python train.py --d_mlp=512 --norm_eps=1e-06 --rope_fraction=1.0 --attn_scale=0.125 --bias="none" --tie_embeddings=false --init="uniform" --lr=0.00619 --beta2=0.99 --lr_head=0.00921 --schedule="wsd" --final_lr_fraction=0.0 --batch_tokens=65536 --steps=3687 --dataset="wikipedia_en"
Each number is 128 + 24 x the weight over the matrix's rms, rounded and kept within 0 to 255. Layers, rows and columns count from 0. Numbers have three digits each.

# layer 5 MLP up, 512x192, rms 0.149, rows 451-475, columns 0-191
107115134120155154097165116109114069130119159096106128106121107117135079130140160078164125157118103109118126140109143091120144072122149144087160105140136139093171110157129113132150170135130122131123158123120128155115147099160124120150125084126157134122129147131113115147119123132129124136124150126164147139126121143134143113146113194157115109122127165091152110150126107149153126119114142094121146138133136162094120140122116146132127108099136155102155119148152152118113133146152135120122134188122115123108163134103169106138137112142093072077153116114111104100131144116082145132
097135097139105137158155145107101099146117109127129115126142111170163117150134126131128121142116156178166117147102127061127139145137105153117109113134109138140101077118106117149116136165112123118159068182149162097132176135128141122094144126140121110112114108141138166138118136123124172138139174093182143086096138111108109094119122163124112169120167136184138115164129142129138108130176141115093161099120161143122101144137136108113152132133110132136129133140168164142163104086103099111108136154110168099161135124112102144133112114116142137118118060140106121146151111099099149158
125133172150115109084129174110115101110162104102079093105129084125166087129073148124099114137133099094105147155087139114119132176124137164170156136136121087129122145125115088165128167135156152120090152126111150122127128102133168105128155123135091084131144118136145122128188114129120148135168078136136152129102084134146146132137117135141159134134094143109147131090099113124114116098116095130116117144136098164129169118101087126129108124133128116125148109142174101168181167149127147168144143118091142133151091145108120113166102157138146128096112129115063137105108138132197117131
139102124149111135155162125155133120190133117132092064125161135150130129178139137124118074139079134133128119145128132134150129130123141145100128118118136174094178099134138126144123139139104113127156134123104069104170121145099128159100108162116135109102103110142137128139159112131143125060109141107136136129152091084135094146122142132107144103154124121110137106104145178088121141159133146125116111133099123135124121124147091138135157136142164161159130151161116101126107132132124149170100148124123143127127111119138155151150103148139130137123113144109088134128116101117097161142
143151128153127153112082154115129115135120077136119137135116110120103136134131129133161173132184068106102088138096100120120157163111161105097126143096157116134126081170109117142086132095116114125163137102112137139158140132128125120105133113144122116131148170148105152115115134122133115143141124133130138145094104133157135174129126118106135147110145075138150161117126124117125107182128144148135148109143140176132117139138112152115107141153140104147153112097150140148097142125135109117154156141165113090128119108117160128124173142159099153161154086122125123163189141100158133124
151087116116102111140156090142133117103163106113113169125122146124087103136099140112079145141128176133118148137102136111085137120161147157127100126135126165155167115124141137102137101109110105134113156136122147127129176132150125139109143086164108127115133116126108105154137113121089128160125145108107068140131134115126118156132100150132106124126106138129144113153160112137157143159102099148132140145110121135110150137115144124128111127120129152129169133148106116125112120153160115111108107130148167106131136132114137126101137129116136114129153146122161123121129119151169166107
137167121109153074098087129089124130060118119091098147109156136148138139167121122058135123111182125103122125113156122170092140094085121150139135106150125149102096142190152186086139091055144144110133088124131151097112153142160167168110136102135144128143146147160114107166106166118093145135195099129077124098116105110113172145149120203149145122131144151105150104073139147151145093149157147163202128184144125157123123114115138125091137121106142108110116186107085144147134142125133110132131107123090168132081135122113138190117162101148107143144168100153115106128145106116152164152
109142139113078106087092089093085104177136085166108144126086129159135114114134109137150080091132119164131173102098115149118147118136106171129156131183129082164164105137140103121118135152171151152125135118122120117118156116106135075138082124114090114095076138160167122142135120145153119154132178092109202105132116096129137135046093154152132132079123081132135086159156137094110131134121121148094142144106177150120148094115169163134158114139172127117141089177121103083106102157119114121124140084129114154111067120155119092109157109150143158102167109133140115139100111146142110139
111141122145104076111082148153115128116134115165128109081123165162103157153152135127163122136149127146188152088116119156114153167105155115115107133145121154121118140135128116121140162133166124104139097138107159117127128129129102151174147131140171082106141111169097139152152083117135075144126187110104151110083119132141122091085122113122164133118143104150104141117141128089150129109111119095135103133126118144147131106125089104154119141099117155068136149122164122146136138136088123137139134093125152118149159102121127157153138087089141130137137114109106119125123113178163140141
143112079087147145159146115148168135064100117124132148126186141140084136133119107104146107086120146109105134139165144158096127140140143144157135146148153178132118129135138118142121141122108144106077135140117127090136095125131108106144162112140107147127114125105120122102156132103127117167120140135148134089133137134123147127084118085160145123129136104115137086141143124153109159070115112099133115097112158128143138110148100122131090123150129139122116147151089149121155103151179136127118119120117106145125111115093144143110160144099152136126139133099104167130182135159108130089
136126154129123153115100122114123151157137166114147162133139105145111066124156103123086128156098154148156085121102114095153163153090117140127110104087131137131131100166141118163124161111161142148129144120127139117077139140150121118124121125128085103161069113150123122125141121132129154106136074140142160126140133139124180136116109139155119101079122127105170115088092137088138078116131133172131170127147152127124166163159114103095147118098103132107128136131128140110129127129129127118137138100118109128114105110133101084126119125170095134147119110080100075152151142185084112131
110110123139167103080138128112116102090141131161110161175121168078115132144179120115124122089093132112144138122116153116099120161084129146099132131141146133158142129104124140163163109134124133119099167129114093148116147094088132106106164129132127125131152143130135093131082156097150141138142124174166107108122107137108155122137126142147126144156120082119128095151129140112110118140139114119130098126117165100114135150141093134112083174119113102153180145114145113177173087156138140145090106134094124130148119124094125130162144108147156142126151123098108137092109161132145122100
167108132145124130123150115141128118148177114170118093138114109118145089169091119131145164149145098146111134138136123117094158109125091156061115130123141119108136167124110099174141130126100146143110134094104123146140153117117153119134123143151099149168162150132155135137160108149085107140065092115097128120103122100105149115160158158115140163139095170114124136122123128089140124076094149165089096134114155124157143166097129104130115125132129161119133113128100164109112157126119130139137110159116151136120138152122131109086118095141128125112179117150150154164096137121128113120
169141117172148137129121130085113164149168115095163083192117121152132156177107142142129134138118097123141112130142162153115133148153112171118126172136124133138145154115153177101113126121123138139117115138122128152090120114138129167154108103081139127141147143132138123145153153129099131132116138110120109123128121151139154120090099144107146134134149103091144035135169104126109138116115139150149084128105143125165168089105138144176116123108099150121174157209140138143151123134109167104157148136126104179125114083101187119159147074160097132095155120144113144144159116115120137157
147150115119128099160104099137103112172108120156158119080107126127138103166099057129144111128149117156114116101096100110128163119200162126112111159159110115089106138120116124083118141130128148093154139135099129173138150114145166150108081157131103151154097136142105122050122113125083134156110145135104165122106146105077136167115116105123134146143151123134121123126096140127132131138119155094143126098118124120153107152125128143122107160120141140096163092112117141079161160103091100106129153112129125117119115118125117116177122117136126123171096107146137130099122112181146139093
138063122104105126145107111112202137102111140100168119107139126157137149108189146121095138139149118087129143134111126106110088100162124116077128144130080102132139168118152151103143135167078133119148151115146104116148134141126135152108123115127117105119145128103110143125134136137124148111152157107133165137138148109127107121126158108128133171134134148138153081137121132128133127119119140114139123110108108150145082106155184140127104192140119087152099131145124118127143134123139134108110125146097132123103112165107122128169123145122118140143111123100136148100144101078168127144
116076101135122085129140137111096177111170161137140145111117146176131137140162150142145108144127135162195092140124127151120138117164074074081146130143095164170153171145150104105087112089134129123075136137102098122101127128147169134120081137088120109151103111079121119148186106138099091095153157109100129171135135152119084186123171103111136129166138126133139160179105118128124109148069120119107131127146162162120144115117101136139125151155133091133129139139125114112121123153149131083122132082152148171163127157147137128147122098085112115143140093188125092136121118150114154149
113156134132086139115140088122156088102133124124141138108139118113107135153135126135107149153149102112161104130125120094169089160135095113147080143150115160102097104137193165104180134115132162152145141136128107138126148091096109153141086106128124109143112164113106129116130132153138139135126112101136117110120168115080110156103084127130107129155163140122135133118123127110158076155138099149117105113180142137127141118126121139134120157123124175164153146142121135129146150104143122186154118081112116134098140151153110137137189154160161130111124140126150139104097111130134105114
138123108092155114119140154151125142120132150120136154160145114098128095137098152146117152124119108144134141137103115088162138127153178125132140117128149115118142146127155123117131077137178114147143137071137155116126118148095144162161197122086141145094162138071130099152087148098132124155136150144139155134122128088101101075124075140089100066154112129099106080122174130133172149145148114141141130124120124113133142156177139127114108178134142084105125114134134098117146152118126123138152122116095140140139148145115127136097152136135142146119093085129113120082165158117141090126
128126175129148092143149106167112170119084067160118110179126081111107078154127053125088082132106141135122107075134089139114103116135097128146101123146097079141108173159089125151133108154115109131172093160058104121092157107173130054125110130130115108098185062070151170111164160111084163126076159135131111109163141137138191105186065087136147078096144150139145164126159125118121114154161165109101176155124134121113132094119106147109147160118138157119139151092118106094131126071078123175114207106190146145096171090108149082136126091117116086130119071131109129184119147202141164138
152092143111155123139152117117136125119145144103168056103154132098134098116125172142130088097125138130156137144129111106140108182107160130117139101135120134094152096150153124086149135125074157168141117116117166142133137116126119131154122165120169131133145119096132123159147133095147095130105084092089127142138149118135132133108125084106128131163116159160118082138122117195139095113098134191129121138162148133118115166096139179143106133121145069111122137126145100129103100107143106164110086102109153150100142187145122111098142079110131104142161126107112140122101128110110124128
101073127134128118114117077100141154168101134112121123107127146100101112115146112137150123126137179157104081123101066139082115163117144132186119166098182178119154107121096122132141121134165114145122143107150134090128105147155137078124143119097138129123129131096139150116123158104137113116184127140166108121142145116131135170163105109117147163139157139123136112132119129097153162126122125147175160106170144149154148157099103117127111104082088129100132137125139177090132113134091094145122171090137147106095115147097129114133129093128099131141122111086132124140142158082148145127
104161149113123095136119131105053144141126144155135132122151160150132136167108099119140140101162163159097148120112095101116091138145145140122123115089178157106151096163124108121144145139115121115130074144124134158050162170134109186131144120132141170109135108160132095116164082102117141107107096137129169134127132145144122090116120138131136132125124123118119095164121142123137122111138126134112121160129093122120143147108135152144116103118102058111150140124151152110137120123088143110148106132132097156135155139109118127114108092175133117121115142121084182160108128179157089083
120133169184168132111163101102119135157126161051099127127152125151138144154145126091123113134114133121138141151122099108127137152156160132170126140133140078146137113147164147138103145090086146136151112175104129128161120135127118109120131145115156090118151114087108120118144118137163129107153152135135153122111123140127118148115148138145111114100105126099135089086094125148134097131097144136159169109173133124127158144139112129152122139146120118141165168149143136115128102071127107107127125114124119065141130126125100106114146115164144146129124099126113107139163140106152109153
131149094145108129162136121108158167118168120110118122146082111155114167125148103137115119130117143139129119144111116128101084091129160154171117147116138077130138136111148115149174142160134135115171152082100162160098111107150094127115132179129106118126138111120127154111092112109129142180094113135123111119118119166142130126141133134109134113133096100118168116129092154096148134118138087147132156111095101112137163167131135112128143123116097124111133137126150097103131122156139146159118115152117135127101130154145137152107180108130136105152120101119122143132104086138188117110
# layer 5 MLP down (transposed), 512x192, rms 0.12, rows 451-474, columns 0-191
144116176123108115114150145120119161100121135147144126159087148136156145083126118145146107123126149142123154129126124134115128173136134110123139142086142129156112134104125093133125107097104127135135126104104130120129127133138152145133130173100174137101095130126110166114163144111126153142107091140121115146140112126168126136137164084116188166139131098159115140121164156079140175153105130129093138145102087105131122123086122117158143121144133126159130170104134066115155101126123132115145129101150104156133089111128142108093130159124145149124139157127150116101131138159156142109
137112115129153138134175123153126145129167123102140093149108120122124132145125123118141163139157100154092110179147138139112132179126165148132130123080113135146101097120139167131142140133146166149157160144065126111124145130081093113107142152154099081128146152117148125105101143134134104136098150138099140134146146158099084114136140133125159149125149163146153159136101130099167126137110103155176116133115118125149141129110139092088080116115158089141119126127092145138107191107121119099119141115111118102110108108108111115095087154162110109157143143123067068149133142168117133115
120142152157133155124155104089156154143083136092114142138153107108127085093113144161114188085108152128112121122180095115159102149123128088127153075112095138120159099128133135115066133119117112132174110132105165127085075115081148135083132156106100133102160066167135075104157163108111174173132169191115139124142094162120165119128109061125151154103121140172107107123124143118148078188089117152087142134100138122139117142154127122138153091086158141137126090134146182120103120096142151125106151062094102131122058167065085168118097166120138055161113194101192142111111145158121123123
103137137149167132111110068184094153117148089148164152146118103097122121108139105119123162141141108093158124124108154138154140121094135123137119122153153074126087193087142069162150144126083147171143105112152163165131168123097119102148171139132130152158127100136168117121106142123123112176126150136141078163108097154130148154127148122171090112090133110105142111142146152136143148098103115091085124101127093101117144126158128129121141148107086093122168117155139143140159105121099107100146120098140123132175076155129086149096146154142126134092130109105152164128126117110147122091
120153082104138135168077126121152134135163116105193144150133122147157159140103144150132138130107123122122106130133125147145142161131127127139112136145117092172117145123120087130124140160127111142094121095147089094094087129100124148126117120152139118088181123153131147136110109145126157118090119155142141092106118131133168151139130142134096113167157154079125139115140128137144137118141081073113120177142162106138122115097114109136114144099097133121140108091131127158155115139102098123148111113097128168110107107121144126138094174102179141143101110099142126115132103116126107124
104145120153136149129132125114133158096127102161117143117100130137131115146143141119142138151112109129157119127148147149099145116102145101117139155075137123144122150151150123146109153133150125148111122146127130160133149158145121110154140163149102102128108164156128160143128115141153145129108116117130130109123126103119120117152139135098137123136087140090145139113125144146136126123165134128132133106151140124151110120163095146101105109132147104091098149139121107143132158107136157112121109140132135094168133159120107136124172105156142136080135139166089092101067092102129154141
090100111147145110096102178132189156170124129136142175180173152127179146115124096169169180126119067150159149102136199121149130145159117132096096124166103125119141126124144102156150121164124141124151088156158097148110156136105111138112158153129130130077134094167121111114105131105136177079115107123152129172115123163135169099157127160138096066101123177141108119126143131143119165074160109123119133181157125144180145145201119141131102138139108147131152106154171187104177132135147172173105131108130150109104155121107158113121146135137093144132132122113118176149136079156134135124
101156146134171137123125178125133120116125079124122151196135096161178153153130069143103132161138100173163125139090189131138068089183109111135094137118106167164106127166115157102137127123177158115161135088130137174095080085112076135148123131146104127090140120092073127151114123113105124101157105110100110117146119097157163150167091132102137179093138090129148114088153118201086101166101115148142153154170105151145149111182194137113121154133091147144114099154162160133138116162116148166153116120106110084159159107162151126115129153092127161111108134072140126134116167125147122165
073115116095157146115168146083112090133123137144157112131107118125128145144093126113091140145136133152109113142103120125124136133154136130113114105130094130092134126099123145142111113128131108178113137104112128117140152138110154075117123131137114140151090090116129112106123138152087165125128147116154106125120107101094134153132112160102122133096089109152190113135114100148094127123115138167122128150127200144149121134147151091212174123112088126114144111137114117144129087136151125129163126134132150139100124116141139133103130131097090142142088149127146140120163112093117137132
118130129099115067114136100155146127131158130125112113136118149126119139152094113136150146126154087129096153138152156120118148141124141138119101128116110133121140173082135105101125151142116153122112121128124133125144129087106123122114156105163102116077143101133081114129122127088120108128154136133143139111127127097112122154159093127121124085141129160134126116165096100125107142155142103140136162105130124071113160142125111089118154083063162079095154088081119135112149109095110106125151091093145115165105116142128145195130105139096113122116124144127161102134181120159136153152
099076141096138142135126117143136111127146167142099104145138167177132128122155151138101148112109109097114109155108163096177164152099159140100107115137108193098147138111131100143119121130132103136152150142120138097118098136129144111110135155116103092091139066177084146123100119106129133121113130118121141143110097094111132148087100151143142121127129135159153118182135130132146121157162143092153131128141137088102139170111130148116135131127110105130117117159129129131126089105112147111140112143123130140081099135140114165105140097168101081146102128106117109129162085085156134102
134148113149120185176123105165120137130098134140132128149161115113184169127097102147153131099109166113130133139098127074149105169116146101188099158128119139117110127121111146178151146119122077152152129134124129125125150135094147133149130109134122095119150084130155097097162148114132134054139091122151124125152099163140094132101145146123101139138098135162126124165143144119147117166137127153124119128124133111133108132140112159128106099091134112121157113117140108103125145126127165143148113116132162100138130179176150155125122131082072177119138126154104123130100153128160141121
169171111134112152123134098134120139152127141136136102111146110121121162142149132119113103128121123117125093160152139122155094105138136081120103170088136129138120152156138147130137152138127140122127163111134117153127107128116152102103132112135116085090141164164144142164124158130102105103132151120174144119134108088130128169124144128178116124093121136127152109099124099138140119105137099144154110106159148141102129135154127156122135153111161115106087120145116101140112138113137120098092134132122084097120151120135116103089147136109167155119100148127097120137121118130117106148
092103122126160114122149101117099147120077086118123109119069169131134109081118129141114111115155148098129150113127110132126152138154122169148176144110107140111152118140167164143119124128130127135142136107124137113106138132150121110092156139100107139113138051125081116151139136129121092160122088128133162160146126182141071091086089118111108113108149113171157138091113135120097109095113105137074073110157096154155172117156168116139155109168117125130103139121137174130155107161153139119115144158132123118103111110131138077135207135113131118110154080118122116125126144122146150165
118101120165160148119130128101086135136128121138118138118122106085134156101096123149115140144140133118188095149136157134143122147096065125138153115082138136151184151141142125122098106153164152145101145137108134112077098165129119122149108137114160111168115115130120093144100113135125140144123111165124095116098143131133114156114142132134101112146108143131106147168097144101169106117134150169142155117139118116114180122094158120110141107163127123122152188110131132110089111123117137138168118105119133096115138128074181137104107130108106095140132147130152141148134136116097143136
099157135114110148126149131120085145154119100110087159126104132117113158153128147124120130160141122115096126130135120101153081093130172106127088126165049129101126167104139143095136126134142083138137165142143061083092131131125157111134124123157096129113146157113142105137150098088131118096141132146151136115104140165134175124136143128129117141117117123109125128182135065108125161139122143122137129152144138106142192128120140126191163136146137118132128111117082132100129116137132105120147119126120134145122140101106182129131082146099084125130101148188141112147121134103148155115
111147121136126085080120161137114100119143068117151150186094127118138161121092108105153129090150135116116104155149144149118087121148129094124087087166148111106117173171159116120104145180086145126168089087137092114129118113124160174103141135158127133118141104117138108119145126089145150098134126116128117161134106148104153141130092142132102123138171144097150131116141112114126073134165127136101121086109095135151125120111122145153163123133143090128215110125179095135170121095106136116097101174120134159119144080143118111101133169151119153141098125093121122120154166124122131141
110095127140155178130126112100081166114159125142126129089137096094136146136133085158142081154068174087106109131139108139076127163099124185065131126103190144121148117136080134129145121126104178157129129131130166109159151121143116128133102139150134123160092129094119195119130127124060111157149130118114097127134117133153115116135120124157123119137115130137149118136141132171134110104155106119135114110138130112124113102111148109113111111147096089091114166159129093113113142145129102121112107136133146100130134116128106076142140108154184125095139126166149168144111131116129129103
136162095118148157173148096120120116197145145137154139103164078134124075150185165131124132133137127153129125130134146122159164133161102125138083114104081104140122143105114160154139115122127133135107127131163138156129128154117133131111088121134144099151139136118135123118108154153116112142129125142107143087111137135093163140106153119108151153127092107114098168154123148088137144107141149105160088112110126105105101148114160104138122148128139172138126143152095157128082088136105128131072170106104121150122087145164161149152091143136158127147105099096163069138106117081103087182
078115110119156113161153119140081151111154088111148153132044120103125100169137106133148086101135098142131112111143099120144141131125119124133137148207120166124124130131134135154142117142101144093096129145105140152119113124125135100139083121103121178149160116116109148129100101127173095144140147116160170138146150115165131093130136130151170126080090125141107123154101158124118168131126132134146153126117146153085116108132111150183165131135172139131153168126128122098127121108146192118166143140117152127107126153131127112119112140100126127106121125148072123126123135136133177136
153171132116130124112113114149157133174104140077151193121171095100109121116114099116163110105113107127137156155120131112114117139100107146118117153133123058149140097114132139143138171108051091108122109169109137182082157072114109134089126139102095130113145115163161117119138133114129145140174103132090149113148102140135119148125117146121109123169115143115101124164140118145125139081148126129142133144180107104129123127089105103102148154121140142157116126105078159145135144098151132172160170109129126130142113159109167147137084137132125158151141139097155155090157094111139131131
131116164151188086157118111103097128114100156121130144115121166142102131096169135120137167131149150129150121144133127127093115141135116166149113105109109144132130133153122116117132109121137124168147128121118128113074169106164086153167155135144133087104112095180100143103102086125098148122128138143115140115117127180172135089147149132163132153159125118155127140153144097127128138108177140132131082125141106165129131170109122130106127121101096116131145124100146134090109112141133113107149091094146154135132106107116144142165130120153081154118118114150144172174134104070123128157
141085098116137149129170124130128112148096114133111141174083108097116100082131157137139125151131136140089078152130154164137111166103153112115153101188143153100137147107141154160118126120129126128103160107130147140107092129146198158128139165090095108126184110089189155131144149112143138152090131136131177096160132169136109144150116106123091106122120135117136106136130093133131142131154136186117122141118089137113106147119099152142098200114111155124105106151121100123111106123146107097140143117120149109133149117144101159161168142109134101130113113155119113119092109100122107113
132137115161119115133112125101112087110116117139169117108099147131083124103132131133120112117179136125146130148104129120124086118136088145108126113164118103123130143162124168137128117181105130116098125130116179069120138187173121127130118108109119150115132135155152147110119112132155112142153116131126128111140152140151126138084122165142067153113156164136129144129100112069109149127101103133122111169151135100156132130147137166126139088169124095170147053165126146122147110179126109124129114151151163142147110143147145109124106120132121145153161161138155125105095116086107114121
# layer 5 MLP gate, 512x192, rms 0.142, rows 452-475, columns 0-191
141153114144119150162152106149135131112127174096132122083134132115163161139176152132150123144167114170096113146105132107148127081156164129177123133114117105104120125139154114115158120132146122128094082107107160165141122120110136077141115113088110115147142144112152138128187090133150099087144120146101152174169153139128134117165133119125126106081118093105073185122152162099123163123159073138129127139143129130116079145125091149144167121142119138134171135097158135154134137107136121130118169167122082100095134144106120088163145160119160141163113136132105145141151090135085120094
118133134078139144133128136109118117144136086098113090109164073121142126139134132151109131079116118112117141178088129077100116165096109074113129107120104109135157117117146099150098125175146171122117146133134145161092109110140154123118178148146161121156155169159094119121142143098119145160178090122113119148143104164095106137157124128142124142103099092125136131158150114123142110139123135140084138099127110167138150137130139146122135119155093127128121129156133119087163144090171136171162135118119139116140126124090089135191117148118109165152115111134127107111082150137176127109
137095107088115144177168148129128112169129145150115103134133142183137126135150115115131112112135155137163127130154127130132152097128153136148129128095118146111138081137123134132131139070121102110135125128076071121125122111136141142117096162154133128123135116114149132104148148107111144057117116106132138105172103109128088162132133128108130143123165127147110116124083143135151131142127136157130121162124124120125126092127122108134115182129131184143143141107112091120121097139115134131098177102124107127106150105159161123157168119148140117115140140137117118092114159134103143141
123122134127138142142126129128068095151109107119106135115114156152129118118137099084106167150156085106104133141076117133130136165098141113124115116132123145134158150174102112136112096122171112096140134102154113163144115088129114137126111124148137119107133076123137111137141135102129120113156123146115129138120149128123164160105132080149099146144119071113108133138130099129141148109128108118124121091130115138143088121121123113140126109102139135100142098099113131112164154128120128122108138145127156100172111141109178162151119109117135133137122146102180113124137149145101088130
115123111074147131120146131125145101122119127130121095146098113144147111112106137126106111131130085124136080080111156127101104123140148123166153110197153107115159110127065111166130174142179166162111151141140143139114141129114144154142077115131128161113116141134111097114169115143154120120145129135116087112110106098153161130106097115139082145158146095147149160123125145156087140105075126115114117114106119120113089138133134103131143138129139177141139099062106102110123116117134100140143138109139107166127090134149155096159133076117122147154137128116145131173124143124110112161
124104148126145155185110130098175138178142205173116094133107161163108115115101141141095130148106121142127120143123123120112109133089117068094140153130115130128109139083098081143128110131121149159101085115111144162103130114108107139148070124099107085152096104086179109100139119137098101125129144186139101172151160153127123099129114049140129112095139099128120126138145114112081100125127149166132102136167126115114045141133163070130123162156104155149165161169120074152147132148128109093126094108142116154124167140173150144111072159111119117129178173143132134079076114139100145091
149089121153170152158169114127147120113116143084144096110181129086123129168116130106101228174158121085159072151140160128139111138101175093120136105117126159107104170130156107106096118115113141127130118162129120137118134113139115150155145120169167152123141125125096135140097145093113173111099091165148095155116119169172155132158181149102141138151115165147107140145095139142154156106138122117157109106165104134172147139146074145112107153128114174104160145126138142144181115102133152144122118134129114108106189137111158115154095129083112115140078154163125122136141156143123150140
108129129122137134119122113160148159131090127130144149090138140123141166153132138149152126114143136126160147159087109109108150111058127130103154115116103085115131125144123085134182148145127137175175124106128149095142118101117130148157152122111094149168094097122168121132102121108129127125133117110111119090126142166129113110173110124120131096128133125134157146088124143125152139159094159141127116175101160089131109183108118123111120143135106145127086144126144155147127111181133144135150169121163121097117164134110136113090128117091103131151127122140123123092096095153112130133
134143105109143145152150086133137145102111116116100111090143123130090138100152104145102096089093134139110135164156125152123113100144143187127135137123123130142120127108133116117122151137136130106147134145113114086097113125099116087117171123113128140127111099113159123082150146102145151130129150148167143113111115123129144139106127151144108136139143122128119155169160106129106144073120148140129111057073165133129144118135133100120096118130124134129152151147131129150141110153113135144092131127108104127079114140070121117084158143106161108107172113126081162089133138141093159107
178135140174159108122135092131177153099130119126110109104132107081148139148131107087128139107134107080152104158131091164091119106141124093149167131147134157151120110114151135171126119146138125148099139093095116141140117138154087134140130059111165161083131149169119129150181161123108069141166133128142155160157132124125104100106140173114097144149092119133141123109168126123156108153130122148164116185169135092115114088127148094102161086172157134137145120106102120117140113097112109116117111113165137116101136145111135127111114149169106084153131130105126093114118081146123152115
155143115150102123129146109108127150116086118130147118135117102164068139131094184130140187138181125124137166162127165118161123144145085129137113158124084100113112119138142174198111167112110162132153118104111111122122106180145122113103105148116163142112165107092150131119166139119124150145128184145115125145120169119132176112119154124113131114134154131116111118098139130069125100100141090150102176158123167106096119098095143122102136110126161122129078136139113179140125173121164143160135118126144125144128124127148098130139100120114064165145093068136152120094143131167109113142
124177109153119130152125124106117155099119131109143146145117175115100155109178130109085130107125105131192121121099118126137149153152125101203147098142100133102149095127167124099103112125154124111106126122102139123106116129119090123124156113110140135096109103117154156134070143130116161109174135124137149142152137142157122160151093130145108122116158100180129126191134140144121126145140106103130147099109105125145108117127168126137160139100155102152156134116141094153123089123089153118102128118113106146117142093135082142142120127102114147100089158138075143115120124125124140149
167148117102118151086163109144136147146125108120100129156118107091136159130143155098152125139128123134146135165103142093174124132100112080133128143118110157140097133087128144124148092156089189148119158151145165152116109146132142151151139113091118150148099100135149111096117142102121124104112160120084083131088149153133103122181126126122114159127090126137123161132114108109156128118077139153133118151143140085144109140120138160135094172080120125085156115117145186150109147155087130110156121122173122150152127127099116163128145122168137110184149112144135152157099112113152092118
133108155121145108129105147125117093144130083132109154147137146116128095127110128174130089156097134135089103133142155124129095120133101177162156107116152138167128107144107112112085143076117130112065176142116146086102115135113164115093112138125135139106158131146129115118146158104109130131115135136123085089119135101110144147132110144102141125097143140156158159096136171142141108122141129149131150115078096118109158111096137104129131125092132157113134130107159103113129091161141127124119128097124132170114162150119134108089127145122142132103147102109135129159134131126138201162
159106117167184111105157161130124119165133106183142116123131130088163105098107123120132123119099098125150129182141177158126103141131061147129145111140131111113141065135150186130148155125116148160132153118121161123175100106136037089130115103121067142076165107127144139095125164146146121126126076118118125126132152112166123171125171121112131132160147093128148168141135150160128117108121131163149098131093137128158121143207167147124146165107104139173112106123149146105167116141137122114107135121135107135161149126109089142137134129132158158109115127158128157142148104106157117109
102155155161135102113135126142144102137089101133119133151124120065142112116129098095161205167129085172134146099127156147147107110115156114152157153121136166170113148100162145132148154102132128113137148127097151117130137099153134132118128148102114117183116085142143110154096156100134098129149095151128069135113145109140158152157116130133127155122101137132129137088111155105120118116122122117107136147119126109139107108142113100119133168109156091124130097121129114080144039166161102197138127087083169091141131135180111151137153159169097122135171105139136127102129149154175137100
125111128145197126133130154148117133125132164130145105121126111197121138151180139110118154150135094159141140127107130104113119159141167155109175077171143141100148126132138101128109086126110114117127157099097143110124171146176121137168170104149160131111106145155149122130176154142094081142100175164153120109106185124151131149116144111145098110112149157130132131138157153157122147116053129098146129093112109085101129109118137133140134126163149143127072113140115113108102114154133124127166128117127073102160115114090138140144131100131126154125108155119093086124139175161136108127
131148141108126125123090139135119098149116138109142158095102127158147094124137104114137144159110132106111155124121101129144156120132144124154153129118098144135153169142158172099159123147151101145163121103095143141116134111195155118142155133104125146141087118128159090153152115147149082165129104150129164137100170139144120107116134136129093164150161143126077159149123130090133127137154126146113134155101140114104124118133094099112135173149178086123139099132106153121084136098162163135138132114102160159128181121140152096101099126154103105108103145143120138153175157132136119163
131111143132148114145162117141069144123107083150122090157137093100119103148147065102111087116107120118118128091096143129126107109148100097166073106143153124122127177129117132157097128147100117119125120189063138141093154100151139092113109122135059139097187120095122147118127160126109152152115157146169137096177142148158169094160085088135110120099112128150116136113141124098119126137129115123110181169122145124136151060132119147158166161111123158101126144115124101146123125095099134147101204153161116133091166106087180081113123117071136101131136105161097121158112151147147131142
124077093114133138164092159109101124179145118108140098076100137151185127130118121158182144098181133107179114166093106158105127122135119125094092109128151155108114119103143154148128123150071142151113137078108058167138121111144095150164134120111133146118114150055096101112122128158095103068145119096154145147139135115110082136125108135133122168117143130137145144103141124128120126166136125133124139098143135125134096088131124118091096128128135115104125113143144145095101129128101114123117157091080131126134154109110152127120118130088131151087127145147132140158109171118061138127
115131105149157168146102162121096146106129136191132164129158118105126145117138157102101114164117139098128124178126204139151159127152077092113120088118120104123140113101120130118121132117119135132109155107105141140163150118139110140099130074137129133133146134127135096119105120169100144166082155169090172125121146138149135116105153141155082111103085120119098151145106130143178113149133120112115115077142129156132113108145117132115165118116141125133126166142106110142173121168127149131094117120112139128154145143149095140159134175144125124108169138165146137109131137182150165161
094129160154133139112126101084112111117159168068115113111102158141120130133167139111115151155134102102100115114113159093107111143081138176118135166174060146133126191133120115125111167112144169140144144173123195162112148129147164148110136131109122149120111140141120110091118135133107097139069155137105127133157185107169088122146124149111101128120094140147143128109067134126100138146146105123143138063143136099126122101112131114113132117169129178156108115151149111104136115107184108158117119142129087168119139123154147124133101190129149163132133115104127110101093148143167165095
127125115150185122117156108098109169063122155135109125099138096139110082148129175130157152109138109141134139098113163152138148151137124148114140118112134130107149121160117124115097138127155109127096143115155093119132136177105117139138147127149131137131118149145145111122145176124122166125087159142123132170137116115113158133121108105153151150190094122098106139107121122111104100118134187150129162158128119125090107102110117123131118136154158099124103161118123094112142146148136105155172141111164137092111111143127108135182104113116061126097174153123138147114092122108147141142
126131113130142147112147102075123134142153153111129135115128143130114136098133109145148152113079138124124158106128098105175146111122148167125083135142120120127087163155118109171102131126101136114122132092128136143142160129174136134133132108111111122129130127101166109120116150151128130151119119155122136139140163142122181165135148091091136180129140143154147122135105124104102137095122116159132144131077118120127122163147096122102078190124118135128170120109122109119120126116102082139121099145142129184135142145129160186148134158109143069145136102090136113085138151102139099127